config.yaml
num_attention_heads: 3
head_dim: 128
intermediate_size: 512
norm_place: "pre"
norm_eps: 1e-06
bias: "none"
parallel_block: false
init: "normal"
init_std_qkv: 0.0148
init_std_o: 0.0
max_grad_norm: 2.0
batch_tokens: 131072
max_steps: 3498
Each number is 500 + 50 x the weight over its row's rms, rounded and kept within 0 to 999. Layers, rows and columns count from 0. Numbers have three digits each. The size before them is the row's rms in percent of the matrix's.

# o: layer 9 attention output (transposed), 384x384, rms 0.0781, rows 237-255, columns 320-383
# v: layer 9 attention value, 384x384, rms 0.0478, rows 238-255, columns 320-383
# q: layer 9 attention query, 384x384, rms 0.0487, rows 256-337, columns 320-383
# k: layer 9 attention key, 384x384, rms 0.0504, rows 256-336, columns 320-383
o237 088:437540483527583475480489509547428585414489550505431532528453496467382457546494539531471478544474509592438483450476513499401469393524490510484480470467407508456487574483544411567572447506477468
v238 083:528527556576585511601497524507492424492485448442520525491508497462578471489417489511496550414454458398459489420481578494483511533497508415410488460480492505518409614547527491534543501413491529
o238 093:487500474484521354439511542429624470583514460539502581531524525513496562550544432533538463485600499430571507490532366565466530522506414514534470548471516432494509551494544505564442501501447451
v239 087:462519508449513553469358515577561520477487529587558527600445547430544555452542499511488652529496434441407462462422512597508504438477505526376555463419542396597510528452518566532559606517476511
o239 096:459459574426485512513493457468390452596493599527529470482495387438525526624449518552544470478472504602501564533507485451544495509528502489520338520633479543416424554578526452527510465532458485
v240 088:449550527447447515420564443551531472474555390470471581551564546523589529515491533525510524528521433470527496446615442416511494520504435534434524461557497412520516514517488476478440447543517496
o240 092:532463451480558539426464536498518493519463453463448538557449540524429447464475505523548491546564499460459556497421503607440533511456455480518467485542542407453461511560478574448533464410515515
v241 083:518467508590501546616588523539433540443514419457374449539549461521605494491550490512497508457493544481414417483491447539519566536466588477383529603551403527477464484586419456507599501506424504
o241 090:513454457395358564509428477457503534497528552476439508519471474456542495562448522548370532595527540613553660456400438568603525451498473518400489525446528456518433476491460450502515448534476524
v242 085:546466462497450556469498476508484570414502527524597502510517566511592435442577536515443473566459456582584504522575408468505499534516472443545516569557579471605507435512495463489497469581477453
o242 093:522582548473530478463457473485494461483488479414464548472512494492468535551613402485489535541595521489486491472503602486518522498521399410444485392405354562499536462519453505393491460522451456
v243 105:461535488527495467423460545468509540568535472432514489464480450404424481472504386385521504525472485495458494487572545456422450510451504584584442559423555469438563526474537401504549544476554476
o243 103:452480410442505608476508423454491453513602468537535400531466571539554529507494531445486580464551453407541514535552436507446562525556452459421508434459449489471568576307510533531473540526458523
v244 083:588503480478464621407561575520566544451488451513535411512489482431502537406431576538504462583494485567507547521468449506500516478571457427468564519480559467490533538491511506481612496504455470
o244 090:461611468459503480528496557485442478473534549485487577526459533479474576450483392501478564424496481499528598537448478581552401532452528545564440470502370514493447566560513467514407456443534458
v245 094:372517536505500495512433425446538525543552526489478582596543558479584452549476507470526557488565460487573446566487441484533420510488515679466438458496549553494470523428658488563510474533457505
o245 100:475463372451508617537495567565508406476512573490504498487430399584457548485494563536570453556453529493470519546484516535511550486573439384560566530533546445582505475552425596538514563545497493
v246 091:478507418540490471555577604568594465612526506572526527591544571509422482381450493468489511513483492488472535567477550561584577478469540491537521494540448505496437496518449495497518492485478604
o246 095:571488458467542450477477457448550508439517501541551519515487406506526531555514448528480438500489468445434511466483489437550438550544507515363495527549484498436462527524579522620499544446457508
v247 089:481489503497531538516543435532522435421561483519477489405543499513403450468524423504452412502439475586501457480546469545553556418473560454582532481575512523585504537568564466439480456479472524
o247 091:526505553509393516478461521558432508512527526484508600529500475520465472547493566491461542512499584552494472442445593484468455475441458496507508438373489509494458505513485501451494511483516507
v248 091:541510477463555443440385482565454506500504445516467538588480511457492451511522543557503504544499451538573443421459508408487505440419535487490392529511454429528525595463503498499493622537475672
o248 098:463519487552461509575544463435532468537478493587452448452488443532507450498563577470542546567395545482451436568449509513529496526526521455425471541612485533613540449533513539549471610518606449
v249 086:520493431474473495521563546526469468401498546489490444643481517394525482600587498471501453566424468420515545385511506469471557604550528610534558536515508577466455530427606504561471533516535511
o249 094:559511525512436518539507463418484568598500423517468440441506456521469475520467414595470526550516557490504526485495501579476468534465402450483484511524498499537574521423492481525528524494454465
v250 086:545507519569470434472510566418473521527511540447598562485518565491409526514497599537503495459465447437459454481404474533439465517568529516477486507489505554545479512418462415546511487468498477
o250 091:475496528468557499473526564452551527507517495482386628479557540480499600523561489468532504488540492561566488490460460554505541466550484507638499490565446447414517473474512520473430468493619452
v251 083:484441502578526476446594521423395540538562568538466574546437571492443584461550449605478559597513528447564535519483550537415415599529519478473498522489622480467501510506502493527480500520476412
o251 092:498570545501519524514424447524445515480468504512615487482522437516573464492478522404512445524551482483498434551523406530542609548569558401496524541471488571486478471454414498367573482486631554
v252 086:463511482499545481532454482396518438415350423469540447481493407585476493474473511544556511549608529513523539494458559513541492450569439537444538520498466466512482449529539578520507505464576577
o252 094:513511478549569501459572476498563470583503562487533513512600622503503496485481401369542447481429429487525514574487505497483450564451382525503410500525496465476514508519474470420521500520521484
v253 089:484508535639368501495454535508408458431442526464520592533511471458499558528503448534481548649484528450645494502575419547520449485557468498494463485624556496555470437457516488512477463497554557
o253 094:515471485513486542603541515547506532570533520568462482502588477549491456586590481452411459458572453520505405512583536518496531514461523440534531498408477541578478432556533502351504490568489516
v254 091:494510462374455493457505446548487541478504380464479503620548465382479501513517566452602422518451524495485569456479541430492558475500539465466455432298511491550521535415463484497509525519494556
o254 096:542446482424585443525483478516414459557532464441490420450543557566428482548589519462405594510503475480491476579518473630512397575528461475488504552527496454474450536507468554552544575482507443
v255 094:528494510454475498511577529442455473464586534644484437515496448537459560564488532465551431466501523481477505501404524510517521484482556450492516496481468565412444462428506449518490506473487469
o255 094:526499432521474470467437513562469428463445559508481548610505505449482531512474445428490534408506507555501462513439398519522522482497524440521462553512563516527453427595479439628522506533484455
q256 121:479510501472485507396525576522573511568507527481542490489572449557394424590521453411433477471469481561440522520549450494560502549538472488393496480458523545387465504571467425426505555491591470
k256 122:522459488491452607540440510488575539506535466536503521469481480478468519503547490356535389558520492482538534529602483519557592436551520472538539501523490497511538565490438480480510456417567518
q257 125:461526576343624424515472531556521482453491537517494462530518509455556472491465445481541496537494475555477541524440501583536401415451516451509494533507458473524494572526482551566403465534495472
k257 128:446447546521451498461573489486506480524522489489544493555495555411508467437491469523553494531456486547565618528555513513480428467542609508539542525551552493485435505385556509549505438531462515
q258 117:584470489529506522439540515549576478530555552333457594485414490552552434467507533547596456440504528504596497501609432536432531455564497524535563511496474523576523471533517489458494469526522541
k258 119:481523497458581460420442498517501490485486476525563546450504470482514535357427543580527490494492551535520547524454497606513643531599476476510538510457553564553553546507482462473483431553551509
q259 118:540442496481536420491498365492483509563460554432519467506522480509440478533547592485580472460582483556479467540551464543433540498443561438467553443486579482512605486444471547558484468465450380
k259 119:574457549509459494542494491573447510508419480466522477516491522394499516506490552482490507536467525489444550523491490367432601467494547426476632533448443539615416525463483423612476420528468546
q260 121:407533469491450506529470585457485574465511574434503583515475551528486450478490498400461501465400508397418529521484478398602486492490640435449448464502427458524499490426461512534443524538469514
k260 118:524497463510496387557446448382629516518526475564530523521527516538546467467494539522445485544460479512488588552457499469458467560549608518464504465508474462542446561527414464588541485444408493
q261 113:500422398559463513575521462422565521549541513499500490505575442518478576546444485503464495468459529490463558475414502489531553568503586460543576493464462408509551542444432513498565501483452585
k261 117:519493458474486596415549486449525421491476509430510425435537386489501567493371465483530450527543478517462478441469497529526494531514495489502553504531603528496525526532473548415521475485450423
q262 119:474407463448486521467490390537549585403528512591466486491523525504411509558417482495567505449566400525370548500520516505535431472479425465567489513477468483561460454508527411460519519471522515
k262 120:518498616592549507540550568563472606505483486501485539441495545577476504606525471470543357443435576419513586544567588462493565518593477488452511458510467522484503541471553496378474496488467470
q263 117:537484581500501464577435429570472502417514532550526533510400471500502462530473515518491438499431487511501405476488373470547502563570585583543554538482488433516485478474563418454522572567560477
k263 119:431456497553528442566498409463561429553487436356375508496451578497528498504472472529531397517572631468436526474449495496466430568469489579516473470562473555434536547496491489443486497583518502
q264 114:574530483542521439522510481496472409539585611508555343638531596407502450529577503531477498539459528497426432372538540497474480516464485423566501507540513476561501481377480414510513515484473589
k264 119:471455495443504419531472525536426461499471424538577373510525609534453599439423491459436490461472458503548617567416527403538511509509451475505401577522547523502491416538451457485585424588548452
q265 120:499544538398451400457554501370515466508497477526582468540427529478500601463507546507466459476523461527523350452444436517511477484481473451499526465491453530516548517421512465463474553492498424
k265 121:499523533586541439442522487402490371542497577492509575565512489490506531471497513537439539564528471472477615486504452488450479483459534486539544526529446458543574574522510451483480494488453498
q266 119:534516453457529626475484518521580522594528489530480468545516548468534565507482551490439409480531496519497494490318506437594525547465609563498462501523372388466454502613466515584552482540552462
k266 124:437602495583483540584547465525508393485475512494507535493544524452600525423459491530423473530503517483521525503515485557539457528488517555570535496580514482495617540517443473621525373462502563
q267 113:450430529520358470494467506521558506496517502633490525482329509508448587464519458405508505489483500476564545475585450521528510595520530520551475483559516565524487431508394526462411555478513555
k267 118:508549482499498451539515525493487541475477487521491535553439436488471467475479563475460554474552480498577572558540448456455522457529462496503505575501504537574513548577616494556549517504475550
q268 116:457514463540517456642520510514476551520472428562519549521538493458526471420544425542547499452491560457586475479416463506503489536521386411514595479518556571486448462494536541414544552570555499
k268 120:468574514418524472600530490498512484481532529427434529419529482554486556509520474379530551496463505521514446473541495487480410466511387540549568550487520462502464558521535538528433515553492456
q269 119:475517586503431459510476528574538479518417529564511612527403520524534568577539487536542533571513490504459531475565488420481471529425466476393527521514618408530608567452388407416493507474546511
k269 120:507474552487432451529474448418471529538537468574498451442487458605606424536497513449481475500542488446490490436554579412427510510513473477476470488605594475581587493448426505400500564500512533
q270 123:476616525536512472460533439508567444567435607434536490531614466371462534432470519557511462484573423539591459535552551501494507539524452416426582468466502502452501577594483434546404490588495508
k270 124:395495450410513438465492531486501549513417501459507550514485452454514439507512432431509483414503502599480458469470342495512611482517542589513499390596436511463508484520582511492523488528543506
q271 122:440515495454559452531517497516440513514517485497438523476543504552520446463572547525616498448492481528460597516531603526495551512516562500531421453479510529484472438486588528518504471510565529
k271 124:444529513448515551477554507537454497542474517432484569438579469505537559509532528499444397562520472473520556540475496538498567482500565488549562473517535400433538507498438591491426438610547427
q272 121:472476570514449502550533502497477571556607488500506592567560557472537638458464573492553506493589457432450574424483568492533479500567463590510452547488525451495507432466580498591572568398525516
k272 124:505538403449485508496493544550457482496522514481493421514502523545543381557434492533468519527520530445448506394491510553465517520528504569526580553432480542527511506528485482553498512544539510
q273 120:463438486457456422506515507519529446505503465495551464446456541470450577507527471536478507435476597577504528389483500421482494466445493395480584493479495516586508563496503463474548522496531569
k273 123:506397479449394534504476461585504565431397432491414528517492465539534484475419546549546470491475519500501490446520545466562508466458640531509464414546579426571478504462531493387490583502541525
q274 119:490557529550550450510612513454510475417557524532549467589516510535521463501481545606433521436481525472447535455425482488484464561473521540550519481485416507463487509547515521493491568526514460
k274 117:579604560418440446524499495410448454469487529529471537509501565528475485468407528504501491470460513449501562559481521555625426479433547494504415503373445500370460510416543404469526478480445462
q275 119:400474440438537523459437561479513497490583535549488518542597456514433577551558571374562461451476500429458423554422551586651492611476527511455514430526517509486454562455487431513535467556575542
k275 123:483420505523591521534582489412448494463598471517598484444576568496542503530499540573452484501571497418466535496520561512480419574516551496530441559476493467491423570486412517576550493451565399
q276 119:502497460434515502497521557515550373503487499553493465436504454466438478601485553488498519527426584372510495468526486524463481528581590504572476528490534546504561499476592490499520438466543486
k276 120:584498543511485564523467480500532504481509554510502479470557440525511507416549518404542488460548501463509488432431495466462501443553447525520557502596467493511551548644458455491528510511517473
q277 114:463488495435487440506421612551516479458588515499506487471518482501495439591414514429467577595486495510491556526496498331493494529484508460582567487476390547402551494363571428493445473491612521
k277 118:522492574573529509560494551469441490415508520487436504466515625491445482489558398443489504414560491620507449506503468484541576537525604450451426445452534480487525563488416511466545483354563498
q278 117:416437523560488568393445418478456550452581476486474420487437480515489491541576541416413458529525508573548498428517523464458461486523418529483490531499544572443580421511494456467523537584613522
k278 114:539464383534534461528466523461515430528460545536519496535421514478502465444536468517515478625512441513514556529500440582453502480420560512519413594585456566437488472487464503403464525463527487
q279 119:483417590552540498503685478468571444507514470474524388528524562558433466546603546446522459547485448547442502558477488497489565515619460495459389501501524477498510453502622510463489535475555484
k279 120:505579469539532543556516507494537469477479513548584544550510489446495605487549514533512489564578561580584414493458558463475525560449533431564499545477453505550504381487529493467483477493495482
q280 115:402467485478515564501500439509450514504476544433474447459513497463527532532475542463540539433576550497578503454547448477448424458408427571422517448588396599508530431463526503628561553579540540
k280 122:524456490477511440585465477553531438542506506474531507459542490455469438579446410494523487534531526479552524525485468451486476377635521496363530532438515473517563541485506493636390547532546541
q281 120:510469479599503470593481517465457441494513515469499452400510551491476528444464509496457454526520386484451447545479421463532494626387474516571438514598507512489497461537494501501487406456521525
k281 122:528442437565560574530492432489391483447496613571502531572538498486499502540530533593592486530431518433587524457471471436444507508519437496481508425516441462566466477480460340530518454457459524
q282 120:462471481524450505403562478497546521563485454495568489515566568549496510427490545507482512546546511511550560489566581454514493497385466553542499528517514512528441487438527545512463477518500476
k282 123:513405537507526500382462475570502523475512510470471502399424426523551579534514554493489458473478430528426628553426544465473577486502509546409486414420477468606431443517518677501555519405535547
q283 119:545513504496503429493448447612494515543433507440417495431498582446509448549509528472562505537500527525509521579391505533434498499376521438468508561505461529472416426458492586472539424453505504
k283 123:458440545510480465486471580570522451488491524455462446491414496507470482547585550435514567561516429513441536511527501490434455488440559538477434586514440502538453509492476509455505496500515603
q284 120:584512516494593531507532502632616521535457434474503510576469462529533530556558372543527452589536490523502458465471488491539484535525508553518490438424444585495525545423537426501548551459477486
k284 124:613508474572468436430481532516574496579479528383559447390449507389559470488668508475443531448455629503543489459507438497399469389456485456464485569502561526471408587493471389548511415503510522
q285 112:432403541466583499530558525519462433520644466487577523475527474419495478459612397489520542519583470476588469570420539420476497486563468547444553551533487456504523480453503520528479417519482549
k285 118:482511444518573531508464480508481409581453524448521451476515493434517526517459556528517535532477517468582459488509581489471548464571472542479531411390526481358539543538518513477450469491515450
q286 121:426493469517518466411456487516451531515452567546463439512527446508497534421550529433502470445516523584533482517568455450469623518501493487492573542511430356529480434504578601519462462430573576
k286 122:447546475423390446497571439519477537467459565554444510471541446494640512473604433541496504514485513497505446423531531407487442542494528483552448581432521521485480392538524528598479493399439446
q287 119:553488485565468497537510496533493479351516485541499523543488492446471503395532466501496527470551466460437610544475489509456499507494538515473598495537463551529478651499518491506496487495520441
k287 123:507462520502573422533519557443499455505538507598454491471480461551475429537461445471547472505571497495541496499417507457552511484540479465519467475500650549444444504419492419464504543474531418
q288 114:522443468465524548497459476546451528497546576589433529536430525609532538494448433548513463430527462476546471552506483456539472462561491526484561503559579513489446488574472576558537542409415499
k288 118:552514579454479454505491621530485517590485562550535558481503515539451449478534513536524521495434531444495506450456530424449463491484488445543490518515427444484499527587513464471432540410426448
q289 121:432477555415457517573510477503455489479521563491512496531447619397498423400488485498530453507523557499530457406433451469466557479495441512481502483479410454495492398388605500473493561522430431
k289 122:537497530526456489549534517511442527492453448529505497496440564459522533526387527495516477466529526510504465472486393507470566430527410529514409565567449395464472457540422476460595546444506478
q290 118:606447463528530513469489407537535480473520468506512487415470340594455548421441522557407477433459530529483509491427454505502446560534577534565453504485445500527542502441471473521450540510501529
k290 123:517475481463515475515446426461533493542496444508455528544598505519528545487515505539580577528491578492457468516452490511492492490424459490476475510570500571528470531445606463595512574564488447
q291 121:518507540502528447494460491462484472533463566474529435549567384470505511517568494458582551442490492518552374497409434520558413468484433551530587375599463477495482602502513543523506566458427502
k291 124:553487490485552463491455532478622523470489453373492459534529440460383504464500504555549564519499515484595361442481484505473476438471522565601492574443541532496469509489513511459591445542513488
q292 124:568534573394422534527570492488492494487451480471451472470480572534608545462509421606568509502404573453470560419419433554578489513494490589499520469516503493596494561500500412512404539523602541
k292 128:524518538580443468527564518509479573496576560524499519427509418522518522553565500617593460591599478540563475495491487519504549533535470501476461531455465465520516549445510585464545625532552484
q293 118:510580544513430442419541577582451464606575452593464510599423486499486468589572596498517477522556550452561500527521464529470478522509505484537486473453510546487486510554536524503551529545503599
k293 124:414583523445511540456526475511483530494516525476531518444474554462517544470525482545508505631596515436522486449443448573405491527458597500555463452484462461424480549532459491541487485454464455
q294 113:556439561486569529484515525482553518525471485471407435506554610546444412501654434476488541542502481474476428549482556521438425519462486527531505531438570445518521441458497573488484515475476530
k294 111:556505594535496495546481532409495502438507505392582353531495496435505555472488475387586486486498572508515507540469441574580438494472453469479489516423487614551520471531468535534487539474441464
q295 114:418490551544563487429442504568534566519467528490465476490457521449505428457507558478537436502442515525527404505404497551477564445497505390545533456524539593513546561604411476446446537507538503
k295 116:565475464454456419571516592501513511447407556464457570441445507582576501507426536469544519516504565541453488499474503449469464456482417517485555536596468482462518458451512477540475481517557498
q296 122:478458422540508601523492385515507483367460406473511454492489446456594480538576479557526508480508452528540444507507517483473551381528462508523517508600533425471488502450550471500553500424557529
k296 121:529581555561568419478477466468512467490470370563598515398477567549475528479536431523482510462507537552477527523403540558481449496542484602439540472581532507380556506564505451474522489461512517
q297 116:515514501388475433481642461529429516447469561487476462486479589538562491494603478490544508493453553562542464418550445469494541506476559482516635592469495500498462484511536567539569481491432530
k297 121:473466476504485442479547545616544522549413509494440481533508408421461503447560546437469474493508494515537507520550530563492532431426464495468371544515510428519483477660481486526460540479528555
q298 120:516535500506524502416452413471519470563532474569508461459573497551476490520517573487450441466514461457554502566515416506505518514437441384515499511490484446560515483583524559435514436466574464
k298 122:524579437448523441524526494570504541548489530523547542537526432523467484446462484546476470534536530454586438570450496506500567429465492452555436477534466522399481445491450493393546456499467509
q299 117:399488473449560580468468507565454510431553574465502515497562457560430470594487453565490487441471501457511475558519396386484544573467449476547467542569405523533511452482543515489559415506457459
k299 117:553539441487555509408505494457467490514522447533513514519489511374465491522509419463532532476540424467482503520433643438434518457493427512459500524540497544404436519562506431414504434505392450
q300 124:494573599459581484563405496401480506476485561533499455440535568523487459495492481525494489489471506492478423498439478421471526465525542529532476440534589460467517421438477493537500432556507471
k300 121:467468491483474493524608575465521516491611546461477463475572477459498567447511495439529552520478457495470550481402512495491507486534482556445517467565527519558490561432488493422448538465580518
q301 114:485494544530531494454513570529486542545550410501558497416508532581478456363512394522489450440413497520557558467505468514623471471468469589505466498526454495498457524453434410511516485522507460
k301 117:510491426481566473419535482509450426453522504575452469548567472463498569544570473425405501473478539473469526492341442457447470464600554494521406518485488488514518402546576597427485498533436495
q302 119:518475539501538514430470550575436497497463461484487524539524452489524535527539517567477481562538514403548524495562442559515514532522402474429557516459484470455429518441450502552487513500463472
k302 122:511500550503496576513515569434571524469395490517564538562530579453437488571534484495520465490575506493457595530551481513523538481523494555483490476542495476492405486524525551483476533517520461
q303 119:488492511574461546496479434444496510513549482541501514487446524558506452474539496450535522475495456487525488585515437508527428512521544476557525548485469455523486445486592501443436493395430485
k303 119:521678528503482610507446499455458504559514560475519483598520525460514536463453567442498481611494576493501482468477383430440594488559483502460446468515497533462447426553426560511513581495481508
q304 115:516571488488497570512496501394513521536507433474448586455508463497464562517519544481501452540424543560583491385493502521432573458430526547443513509487599604441451499496539428486523472410543508
k304 114:597483534555473471391454509477478470563453563507458495476499474485537528477504432466478479488571556452489522490410425551481485457500570540424502460459493528450487567611469473381567519514493549
q305 115:353557496507435516442545517519489540471506491528524517539533613636522477587502431539503510530519503542491590512461454532507545507519515533456569559487492587394497440552498511497457553513438464
k305 122:527543529525511418528464563465480518529417477501437565444571481475506421493503458600435500538503445436537608546585511511471532447439459545515558475535473559603526615535476473479457503509428443
q306 115:515542452412437489625459589552532423516478506497483519531472435558475515469547516534467522411515511423438395593498541446471513524493497576550598471456496377476507477484535499507536472440586500
k306 122:493449445535495579556534458598538424480435450437560509485574507495469537528428497468505477454431507479533495456529467497402434563569487562464608458456464602419446536486468500576534607466462532
q307 116:553493448442581564529523464542488443593516528535560600441458456519497510467596509446544501494461484482543551519512447533445575575411548521472495480436457474462550539357468557461452501452555390
k307 117:618519499487517558476488440580477436535486547465485513484577409516524571483467524477472497487589592393492437540549462586486558532472486389599492527457512580514545512501468452539434451409576519
q308 113:495436463598489443495539527567570523513500520478452483495511538581457513470391493503566481413444574461463553512533496567538491444491508533470456510515510558491499578538394450420443416522499566
k308 118:464343546527458425455514527563478494469524461464594546482509566515492452495462462492497518468499465486537468410532492464577416500424459412401473495525498525602390590533526468524559414493529496
q309 118:478474499572520555456459531471591448491510473510554492543404467593484430555496627590491421412596505463495561494483553414509502406519496508471481515362542511483423491537494527492504555449554538
k309 122:466417536448447526535550527638540536464472519522569408455478457457493422474495423634402501523505492415447522435541330540440508475510498550578498547543499518549454495485505473562580475490546491
q310 119:469551436476519563479483402524541492442435458519527529584449478485594429523427419536502507523457514604590497493633478572522502608604486567501490533464484458569486363462468457493483536490460470
k310 120:453559536501543400567533470477511469545481413415470468481482475510570540548551451545511528497528463487416495476491576531516391506356463450488536486441417508595502508531451540490477525483597538
q311 117:553468510423545519468480507399496493505548416524495619525428461445450486472495539425422436527481465567459490490491581507473537507527490501521510521528520438570549558461498517473558497537396535
k311 121:467468452504489548482511526394403588505417493492550475549475570466487519607580500552485509462545492575429415562490445459554571551383445522585544498507458556574475594458439539485448513559523589
q312 119:548592518432586522452507482604488531570507461524531562522449502511579503468431474525524563539496514566460553459512523501487518500465581512566516457512545487486519492496495376617427523529462586
k312 121:537361527492510560552434487535473562560458510493433498595558468450571479508500453538525583489505419488444496567512525468497422483534478460536486458514410506507515512483470412542402473445441433
q313 117:424450526480439501546522446498501542476520531573563489482539543553521615487419445503493425501500536530435551561568457448507552446480457534511539406515456469543508481520563562490427530517562424
k313 117:533530530426526514455485581606511500503552593545505439539642558500614504457419425505542516410477527454456508552521424519433510541485513461410484511497515495588538512519578519549450495593517463
q314 124:430521541566522473503547455512490490555470437585532546491552489496567524452533461482513420497532453478479421534481554504471516497477409548427456511535468503520498475459433497549439530552543543
k314 126:555505499435514428427514404542515485575523506540607563485472485495504502371478489552402404448503516444543486434545575550472601537461475508530495514481501489517498499515519538579481476424545494
q315 114:438410561596550459505506484541465499497475436492545546474456447468432500422456527485546500508499584381499470426435496421469578505568483455466572485548504432479559494502426519564509539515534516
k315 115:532435469466485499471534500564469560576502513585430545548426467586546470410520642418520518451524535467514494522402473459510489458526530507484381532560502485462505490455463596544417617518494515
q316 118:526643439509476537487522509532445561422549510407503473437434460436462535460479514441527547374351404437492470509586497569564537486509484556519511653526402526508536425479449641481418466546506505
k316 119:429412546502446562553556550501542555508603530584467479578499539528493500488485465539542521476426462441459539452473572527432453381509492491462499395440515540479462497484520567562511373538542550
q317 114:522505462492501414577557536459477571531585586485439491522586537381518467486493469577507562524509451606525502496556565486430598541545486269576518583556483529488464500533521508511470449548540550
k317 121:366468506521516530471491501543521548454506540501454496525530528539560519540492518565475519507544552542474547503494521456500501533523388450504416480577442502511476488569548519466486417441532568
q318 121:438506465478496477487517538468544439569479435432535439467515547440434484513462518497513492443497504526500494529466460530459477528598535596472398534476491535503539444506468541541433453516487484
k318 121:577431556468553495486477507648617433473481404616462525504435580524514508435448540423543568537547421412482511433457485468560570437505505583507583474448469441559487394551548559544487526429506472
q319 119:515547511472460527425550502480485517525504513521538616516447439587576542477435427477486484451497570537508471517465464425475484509571458535475635534612439460550570553554565536495545543554484593
k319 120:496463503605521537528501548468532469566488358535438520519498516480490545518568536476524470467445520469528508496527428511482496381497492511606478515456447497474453566506501507529521457436534549
q320 118:499516519540481532502518461540489555503525424502576517534488427488590580575365488414606432543434445450469512514517492596541424505535577587577532487518507521508512480519458548500522518595519445
k320 124:529471490613519553519547482564478486468547430421475505426540488532570493621519521489562487458529457542474536493517457586522436406549492533518496446497502545507475567581550524548489506654475495
q321 119:436494480553579481525471548442505453453507542512490530475400433585485445575489565508602459449539495470374492490473528532490606434486516527509470455488473476481560426523409454536474517499456487
k321 123:460503536529510514548489518491538510513505495515556497520593496494453458547525592506435512567462501483417667485465544408540517493416436547556541514502489546426463533553525507594530509544475562
q322 115:435525518507513515585559540497474551440540490492454514423501530480528486463565492603403590566504438452575495485557505514514508517496548531480452478520498524446448494394453454470472508522492539
k322 117:505433522580484467604561522535472348510410486493528472461452490490486471495587465488486590519426428456521536510578474476506469495542587446467513514490494448466520384506525518402535559548575577
q323 121:544412469533512489489585565576489451473465503573504535406512480454507539436580505502506466543509426453424577462560523463615510549437461540519597590505499533522531591479466493532420460451464352
k323 123:555438511527488431496532389494401490455476432475529544449449507555525476449629463502489399424501552519521545470455496460526565455566381408484519492533559466447491467524492462463501500508460517
q324 114:490495518463461486483568484500528475522506514458483403371516366531476554500550482517533434460598521463538592538515437455445412575396493536424471566400487492543516440598458509490578460508503507
k324 116:502535561509517520449509479523469592436547477592553511612488391449497466540465484442426532466552513464461644505587404538519520508515584490549484490518471490512497499513568403436466477431512459
q325 118:422401441395440429444572491523417525496495514561572486435465502518490430406520455510553428509562514550524526419498540449471474425587630521432542532474621539490520487515496464492576423553501531
k325 118:540521421529627401500554476657486452451446510509502483517480491550499473573551486571471480417531475445548590524592473486546545448499567514505584521558468457538470517463590509513590445484436458
q326 111:427462500466482464475527500554474493541545465503513565451439460516520468517462492520407460442541522563543512539600408493529565603425504537510441477409459538556410502557500417459524531510562405
k326 113:489551389477462486405547511439543529541496493505461522465450481485581472483476513536490500463557575463531528554497479527470448605409461516471531470481525545610491457470517459511527421465456517
q327 120:535451496564566599442517498441459510532487450443473442443429485458623397453537502501535515526492515353677540513550527452432510496462514526568562484492492520503507401524469456587592513520441632
k327 119:584572515485383455528527486533431481482486521531498544465573540576593582492582472510384514546504482465486477387553451428518523520455468586526484510480459471509616474516520505509505558497508518
q328 118:539492511474578575523505535520446517468436471552477497475563464473449385434522482496504468483548495489581468480482591509571499559473439571510417567493419454514502474438447582493488583415527531
k328 120:569485534519525491580466545548560633525470440429514399493429528580432504521523451514415528563503379417550424525485497443515468504553598496464485529453427491456549528524561529508566503476460498
q329 119:471615541497464585490545533434588499454435447515551474548552440402516450487541433504558551609511439508494508433552465494459518563533527553460502582529491586500432519472554403549583482468420504
k329 120:461559568475450481569461504477486433578540476551469505546546476537595490488478620510431440508487494515510473563491524516567536405548557498432616511585542518489513475530487524572524493372521575
q330 117:388575381600478535485516471543501435531480487482500515531424521513439518430536411611471423532501589597411438495476431558579570553488563448420590509504515638462495560478479503458495516588537486
k330 120:486546540493538569469425421413568428613519567527557514475534416512515507448538453490502470508409498517455499490469486566576606504435483471492582558488541567477520502535481500502473514599534443
q331 119:488554528492372518461468507514496457436479524457467433477498537506545453505409495513454482497454508495520464510465537457505572480502509501565531495536539619537558452476450536512472398462513431
k331 124:448541503454475506468481573435438532462465570535481504535448486522499522535526506513503469436487496443380530527490513421540409489482498436452544403396519458521482490504528534505438473474407498
q332 120:450556480601495611699529466460418407437491411441508444478565416588542465492484452485513540541472481483519547477460545544473578531523541574504580470458524491457560525579502512485467496515538590
k332 122:508520513561468619533472528515374522502486450421518523546465500537384587458552464498506504510477555488536514500423572541513489487466485545481551556481454474495537499532488545519423484540467557
q333 120:492425571472490465471541519493486443472446499549446428517469570498505556486596466513400526463509497518493472418583507546550512544479427580431611516493540524522490484583561508502428472465551410
k333 124:450519375570371536464453476453506463513484562506487465524565528539477443458563486496565426436533463420556443524538467480411456548497595503542505579441499557556502491442610487500501472360446536
q334 116:488505558495471540524475507608526628477398471522572512528454415499403511474523456561340477435478542526547467524603509501464498546465600601583513610486446481448585397414488478440505495517512426
k334 118:481461458516533515529401512550425447501510495446471501484551479441559446575411577496523525454529471421544506537401540666460439593444513581511550618558508498546544514428458421404533471462467460
q335 121:466594477502564551541611412492534525588541478433547466462454475431523540382528502537499443569550553512472503475474556458624489458510437534504498512448504473463554480458529505451565509446542465
k335 122:498570459482565458504469405477390515589533527488569511431547541518542556496433506462550416553522469500500514524449447458545526596470545453569528451467418509484448512402464479488562574519599490
q336 117:449576453487446486502442563525452543432429516520577479430397394478502454542443466522527494446485576478462468545510535576509478490574517385507458435410453643486451480454522430443535567530466542
k336 121:521426496398569448457491484538438532464496472419441615490543515487437418610491500580456598486475418576496548563503553464529415387508491398565537539576541472492452517451447476530564470500479569
q337 115:550450530521424508506480482484502524404514435493423484479585482439452518532440429543480523422496529521450508503414560460533476569507432512528427560478527508492543445527485514468480428508439489